Each number is 200 + 30 x the weight over the matrix's rms, rounded and kept within 0 to 999. Layers, rows and columns count from 0.

# up: layer 10 MLP up, 3200x640, rms 0.0343, rows 92-116, columns 512-575
# down: layer 10 MLP down (transposed), 3200x640, rms 0.0333, rows 92-115, columns 512-575
up92,189,217,224,213,223,206,209,172,183,194,234,233,200,169,192,216,189,224,171,188,171,150,209,156,243,200,188,188,239,208,242,232,188,225,199,148,252,219,242,243,194,220,257,217,200,240,246,192,158,258,171,197,232,268,228,193,186,161,143,210,215,242,264,193
down92,225,174,166,205,189,156,171,161,207,224,216,187,153,177,120,207,136,246,233,201,218,203,183,199,175,211,195,179,164,227,224,140,186,190,202,161,210,219,177,174,226,241,224,173,223,190,174,237,235,203,178,176,175,176,224,236,235,201,91,180,165,203,198,180
up93,251,213,143,194,251,192,224,200,184,184,162,200,238,193,206,263,199,156,156,184,207,174,188,192,174,192,231,201,190,239,211,192,184,200,205,209,217,184,173,184,215,219,184,215,166,219,187,234,203,231,208,207,233,171,215,222,205,212,203,191,156,232,211,266
down93,221,215,195,204,185,166,195,205,99,215,183,191,199,201,234,174,196,209,242,169,199,200,186,238,212,181,169,227,208,202,201,171,175,225,231,191,178,190,161,197,189,183,263,212,174,189,188,204,196,207,207,206,213,254,152,205,195,166,202,224,212,220,225,167
up94,209,218,146,180,189,157,231,209,182,185,222,197,215,248,206,201,155,177,174,257,201,208,183,171,159,221,210,227,237,182,186,257,203,194,257,227,264,197,206,168,220,181,220,212,207,207,186,182,210,202,199,222,198,200,200,156,184,231,171,230,183,252,193,161
down94,201,217,174,227,179,212,194,203,223,157,228,207,214,178,256,209,178,244,196,227,226,200,181,220,271,227,238,251,224,166,160,182,144,223,162,170,181,178,229,158,244,218,141,166,220,159,231,129,176,148,211,208,218,240,143,198,136,226,172,203,212,198,201,184
up95,216,244,172,203,196,193,178,193,207,162,214,204,213,134,228,179,226,164,244,205,177,139,250,182,206,167,229,177,195,168,208,210,220,182,199,226,237,226,182,244,144,186,217,293,201,205,167,201,178,183,118,214,164,185,191,177,182,133,239,150,207,263,203,257
down95,214,257,195,191,170,243,177,209,190,246,194,163,157,200,197,206,258,194,173,220,133,250,224,199,254,205,194,160,146,238,225,175,217,202,175,204,215,165,230,199,179,198,219,218,239,219,236,159,195,207,256,126,153,203,172,220,184,231,248,185,184,237,204,193
up96,230,186,164,216,188,202,209,229,185,189,216,172,193,190,171,219,223,188,128,177,201,178,225,249,154,197,229,193,213,201,216,205,197,166,216,225,232,269,204,161,249,238,216,201,229,192,204,236,178,244,190,208,227,193,225,231,195,191,232,169,188,192,135,160
down96,197,183,206,164,194,207,218,159,160,227,235,189,150,174,185,202,268,210,229,183,231,196,239,177,230,259,205,211,187,227,178,196,199,166,176,208,229,238,200,166,185,163,172,206,174,214,224,206,190,161,239,227,204,159,152,191,158,213,174,183,185,209,235,189
up97,196,202,139,232,190,200,212,206,246,213,191,213,237,171,193,203,220,227,144,156,263,189,223,190,190,216,228,236,198,197,268,194,221,184,148,204,168,178,147,175,162,173,243,197,159,269,205,201,200,171,191,210,184,170,163,164,156,209,185,174,211,182,191,166
down97,177,179,185,195,160,185,256,214,232,211,199,235,210,197,204,214,224,198,169,240,127,188,214,217,221,184,195,187,173,201,185,209,172,240,230,188,187,206,261,180,227,227,171,207,234,205,236,179,111,192,190,253,177,209,173,176,183,201,168,166,223,203,220,224
up98,156,238,231,206,197,217,202,206,170,226,296,240,193,182,197,126,237,216,184,194,166,196,188,224,214,153,220,217,246,165,202,201,225,219,229,209,257,163,178,179,240,193,215,174,185,189,191,215,237,238,182,135,240,206,218,170,186,192,216,222,243,179,268,218
down98,200,176,227,176,195,184,133,181,199,183,205,215,162,231,186,223,228,144,188,200,169,225,183,210,231,139,182,140,232,199,195,177,247,194,228,146,168,211,158,156,221,176,167,183,191,252,244,181,217,159,183,209,196,187,207,220,212,213,245,181,157,232,185,211
up99,171,182,186,165,215,178,145,183,184,169,196,176,190,251,178,191,250,228,236,247,174,193,245,168,212,239,213,190,194,203,191,228,174,180,245,254,161,208,179,183,222,173,160,204,198,206,218,238,168,149,287,255,224,168,206,208,138,194,223,208,203,221,216,194
down99,164,201,208,217,175,215,279,186,228,205,208,195,244,229,161,168,165,226,194,209,210,241,211,184,238,203,180,217,177,183,194,176,265,217,173,180,212,209,204,251,256,197,181,175,223,210,219,176,152,217,215,184,204,156,186,217,225,193,219,210,235,141,130,176
up100,214,216,206,246,226,193,208,189,224,167,204,223,177,216,182,201,152,202,158,172,223,233,190,196,178,169,252,212,233,197,235,252,260,215,184,190,210,146,188,181,226,236,182,226,197,202,166,179,149,222,203,172,219,158,213,176,194,241,219,174,216,176,216,240
down100,192,183,219,167,196,222,217,247,197,199,189,211,183,194,214,183,163,177,190,212,180,203,162,203,193,208,198,184,193,201,236,216,191,162,187,194,219,207,181,143,232,192,206,193,166,196,260,238,184,193,172,202,206,178,185,164,179,246,161,185,174,233,231,161
up101,202,227,152,173,194,202,190,185,199,213,183,180,191,239,173,200,238,168,175,246,179,151,171,181,204,170,208,182,230,229,181,153,184,182,192,169,205,156,207,229,171,226,218,220,204,156,188,235,173,193,204,212,182,148,173,236,208,218,203,180,212,150,204,184
down101,191,238,211,171,189,214,199,219,226,214,202,216,192,232,240,211,185,172,209,200,205,233,245,167,203,243,185,179,217,214,248,192,203,181,228,199,231,164,227,200,185,206,178,195,199,240,183,210,199,222,224,176,213,220,143,178,204,203,203,152,205,237,211,264
up102,201,173,198,210,176,189,187,200,165,184,212,178,199,184,151,200,222,180,174,204,180,187,200,198,216,190,211,217,235,177,224,208,239,153,220,183,219,197,200,259,244,166,166,186,224,230,181,219,206,183,210,166,196,192,221,162,182,156,200,210,211,186,214,182
down102,147,187,219,213,180,198,209,257,179,177,224,208,197,211,206,191,179,191,125,195,230,189,205,204,253,200,203,188,172,236,233,191,187,186,161,208,219,263,196,223,173,176,182,217,196,200,201,218,185,218,198,170,183,225,214,234,193,185,216,197,176,182,181,238
up103,220,174,226,166,153,212,187,160,235,168,228,155,176,141,238,238,220,236,183,243,175,218,236,180,154,212,214,189,226,237,186,214,170,208,195,194,216,243,231,225,182,229,184,176,170,158,207,242,208,214,183,178,189,199,149,194,204,194,191,198,222,184,189,172
down103,194,218,161,132,204,164,210,213,220,184,187,211,168,222,153,179,184,197,201,182,196,175,248,167,194,167,174,199,238,227,220,189,211,199,214,161,160,204,184,199,153,148,175,227,192,245,216,217,220,212,204,155,191,213,168,180,181,240,138,216,198,222,234,153
up104,191,201,251,184,217,231,200,213,160,203,206,194,157,188,200,217,252,207,226,147,197,241,181,183,219,222,248,178,229,197,202,212,150,181,196,191,151,153,150,205,244,214,240,233,181,193,234,216,195,197,165,159,214,221,174,167,189,196,164,263,166,199,244,159
down104,201,195,175,204,208,161,211,198,252,227,163,168,199,230,184,159,239,239,169,239,205,195,215,187,188,202,214,187,173,224,179,193,208,131,178,170,189,191,177,177,244,222,177,211,152,191,196,214,171,231,263,175,226,164,242,192,224,156,192,239,178,215,211,186
up105,160,242,200,201,207,196,291,149,238,229,218,208,254,200,185,270,197,121,153,211,217,191,267,183,162,208,213,246,206,221,146,250,158,216,171,217,206,194,223,214,186,182,197,216,212,218,232,237,178,202,239,233,162,161,214,200,177,202,211,189,147,197,172,244
down105,218,171,208,169,196,172,179,254,201,222,212,195,227,203,207,206,167,230,160,252,157,182,197,208,244,201,225,213,237,216,194,203,200,226,182,240,198,195,183,197,203,188,211,181,222,225,214,214,191,226,170,204,232,174,185,178,176,226,219,191,226,220,223,197
up106,165,183,211,171,225,218,179,174,210,203,206,180,185,185,213,242,309,236,234,171,246,200,200,185,169,158,223,193,244,161,199,193,205,197,189,201,219,240,204,200,179,168,196,207,176,245,193,249,155,205,194,158,228,181,217,209,220,218,212,230,187,206,180,146
down106,208,156,158,195,219,166,149,183,258,230,230,181,222,208,218,266,194,206,157,211,209,176,161,246,223,172,218,218,230,201,192,126,133,132,215,276,208,179,163,173,239,178,220,180,195,209,198,253,247,152,194,199,185,173,175,210,271,176,215,251,210,236,169,203
up107,204,209,211,267,246,216,218,212,154,181,177,218,170,188,203,222,196,206,217,171,184,174,230,190,217,139,216,227,223,197,220,159,192,205,184,217,205,238,211,168,205,233,167,209,200,159,178,211,221,179,236,182,213,179,169,134,194,187,243,235,153,231,218,140
down107,211,200,237,205,167,194,193,215,220,231,218,254,239,246,158,182,168,190,165,206,188,209,208,195,185,228,196,202,183,162,174,206,246,206,162,214,179,200,189,199,178,182,192,248,207,162,244,208,195,217,216,161,207,214,198,190,214,230,199,245,248,206,167,204
up108,229,273,223,294,237,208,211,177,198,193,179,200,202,211,182,167,165,254,197,232,192,176,209,224,213,159,147,208,222,183,190,178,199,223,218,198,207,113,251,251,189,181,246,201,162,168,237,233,189,211,177,220,205,149,227,158,254,216,173,217,191,211,169,197
down108,223,177,178,173,155,183,241,235,219,194,165,148,222,199,208,203,147,208,211,212,184,238,152,207,235,231,235,190,155,202,202,234,200,178,131,135,131,210,130,190,167,179,206,198,192,214,213,245,189,219,245,189,158,167,200,158,219,178,189,153,279,187,233,221
up109,230,262,190,257,299,205,166,178,184,215,194,209,163,201,156,154,200,212,191,149,251,265,188,201,196,193,193,256,224,177,221,176,198,208,212,193,212,178,188,210,213,177,187,189,186,227,223,203,216,177,236,189,212,234,211,230,226,156,193,178,156,185,235,195
down109,158,195,206,168,184,181,192,184,203,203,199,189,187,225,213,224,211,199,213,205,241,193,168,223,209,214,173,184,181,134,180,163,186,145,193,189,202,182,218,200,234,214,207,207,211,142,168,188,175,222,245,257,214,202,124,196,224,236,227,225,162,186,201,209
up110,151,132,165,243,176,192,159,189,164,216,189,179,197,143,215,212,186,199,190,241,184,178,172,189,180,188,170,171,266,222,206,209,198,197,216,219,172,255,233,147,144,159,226,169,199,183,187,179,268,197,194,219,164,202,217,197,150,194,212,196,215,222,170,170
down110,175,209,207,187,200,151,196,223,188,231,199,189,158,176,156,236,187,207,224,218,196,279,174,167,223,185,186,233,236,253,224,208,194,198,173,211,218,195,241,168,172,205,210,169,168,191,234,198,213,201,203,191,192,187,193,233,165,196,164,231,189,205,201,179
up111,209,242,182,219,212,165,159,170,179,210,195,223,207,187,172,219,198,239,269,173,166,181,140,207,248,160,194,199,167,216,179,174,243,186,160,156,143,183,221,201,187,173,190,184,208,154,218,204,223,174,222,197,176,218,211,179,181,200,168,200,196,153,257,150
down111,181,255,180,221,205,210,256,186,238,235,186,188,210,172,230,206,183,142,228,135,158,167,218,148,230,260,253,207,188,226,236,181,189,250,232,221,228,192,150,214,226,202,214,184,150,198,229,151,201,138,261,211,268,213,188,211,230,225,172,171,234,177,222,207
up112,206,213,173,276,251,228,207,186,257,156,240,206,177,163,182,236,248,197,214,200,244,230,217,150,218,175,157,187,212,200,207,166,204,255,242,183,170,207,199,274,213,197,197,176,200,235,258,153,205,230,186,234,160,198,229,208,187,223,138,218,169,158,261,206
down112,191,181,188,232,190,180,183,243,173,145,189,176,194,191,143,178,177,176,219,213,175,210,191,198,239,184,215,201,186,231,245,197,217,209,176,206,223,186,180,233,235,234,228,200,273,199,223,246,223,223,246,245,169,183,154,199,217,206,188,196,205,172,223,213
up113,218,192,143,198,186,231,170,222,171,227,218,184,231,193,248,174,159,220,260,190,221,170,204,172,161,221,215,249,200,212,219,148,203,176,238,199,228,229,115,202,157,230,168,236,172,176,189,234,188,145,175,186,188,238,232,142,204,196,201,166,224,207,175,272
down113,195,229,163,206,270,240,178,181,202,179,247,182,248,186,233,219,159,175,186,214,195,238,181,225,201,180,195,171,207,181,204,177,222,227,132,248,147,181,167,190,145,186,146,259,217,199,200,222,153,205,250,203,184,193,162,148,243,241,187,151,226,262,224,204
up114,247,182,204,131,222,231,203,233,196,224,219,213,247,179,175,274,212,198,205,194,179,238,186,224,238,201,248,241,212,210,216,208,223,171,237,178,201,218,226,196,228,142,148,202,234,197,195,186,223,332,248,179,186,190,195,205,288,159,166,218,219,185,183,186
down114,267,173,242,211,207,237,223,200,228,208,207,173,207,142,234,188,221,264,195,281,230,196,219,243,198,192,225,192,189,244,220,261,197,218,182,245,187,190,160,203,205,202,205,190,195,183,202,184,171,176,136,206,256,148,189,132,204,257,199,218,186,211,226,202
up115,194,164,182,198,219,176,179,235,207,184,185,187,200,210,233,213,257,214,204,156,165,223,274,178,208,181,180,167,237,218,190,164,218,135,207,195,203,210,186,198,195,226,215,204,226,165,178,236,235,205,242,172,231,174,237,184,206,181,231,172,192,217,192,175
down115,268,205,262,221,181,212,205,207,179,209,169,176,224,225,152,158,199,173,224,247,207,230,206,248,200,192,219,234,202,226,218,227,180,225,183,207,184,226,211,218,221,210,222,220,188,217,233,189,199,181,195,206,194,167,197,204,222,177,257,151,244,218,202,181
up116,223,213,203,215,215,158,218,214,158,202,122,300,166,191,175,168,201,148,214,240,216,228,203,262,125,189,259,265,215,243,188,212,239,168,234,232,241,248,191,206,229,149,158,214,209,239,232,159,202,182,120,210,233,236,200,212,192,220,159,195,164,239,228,242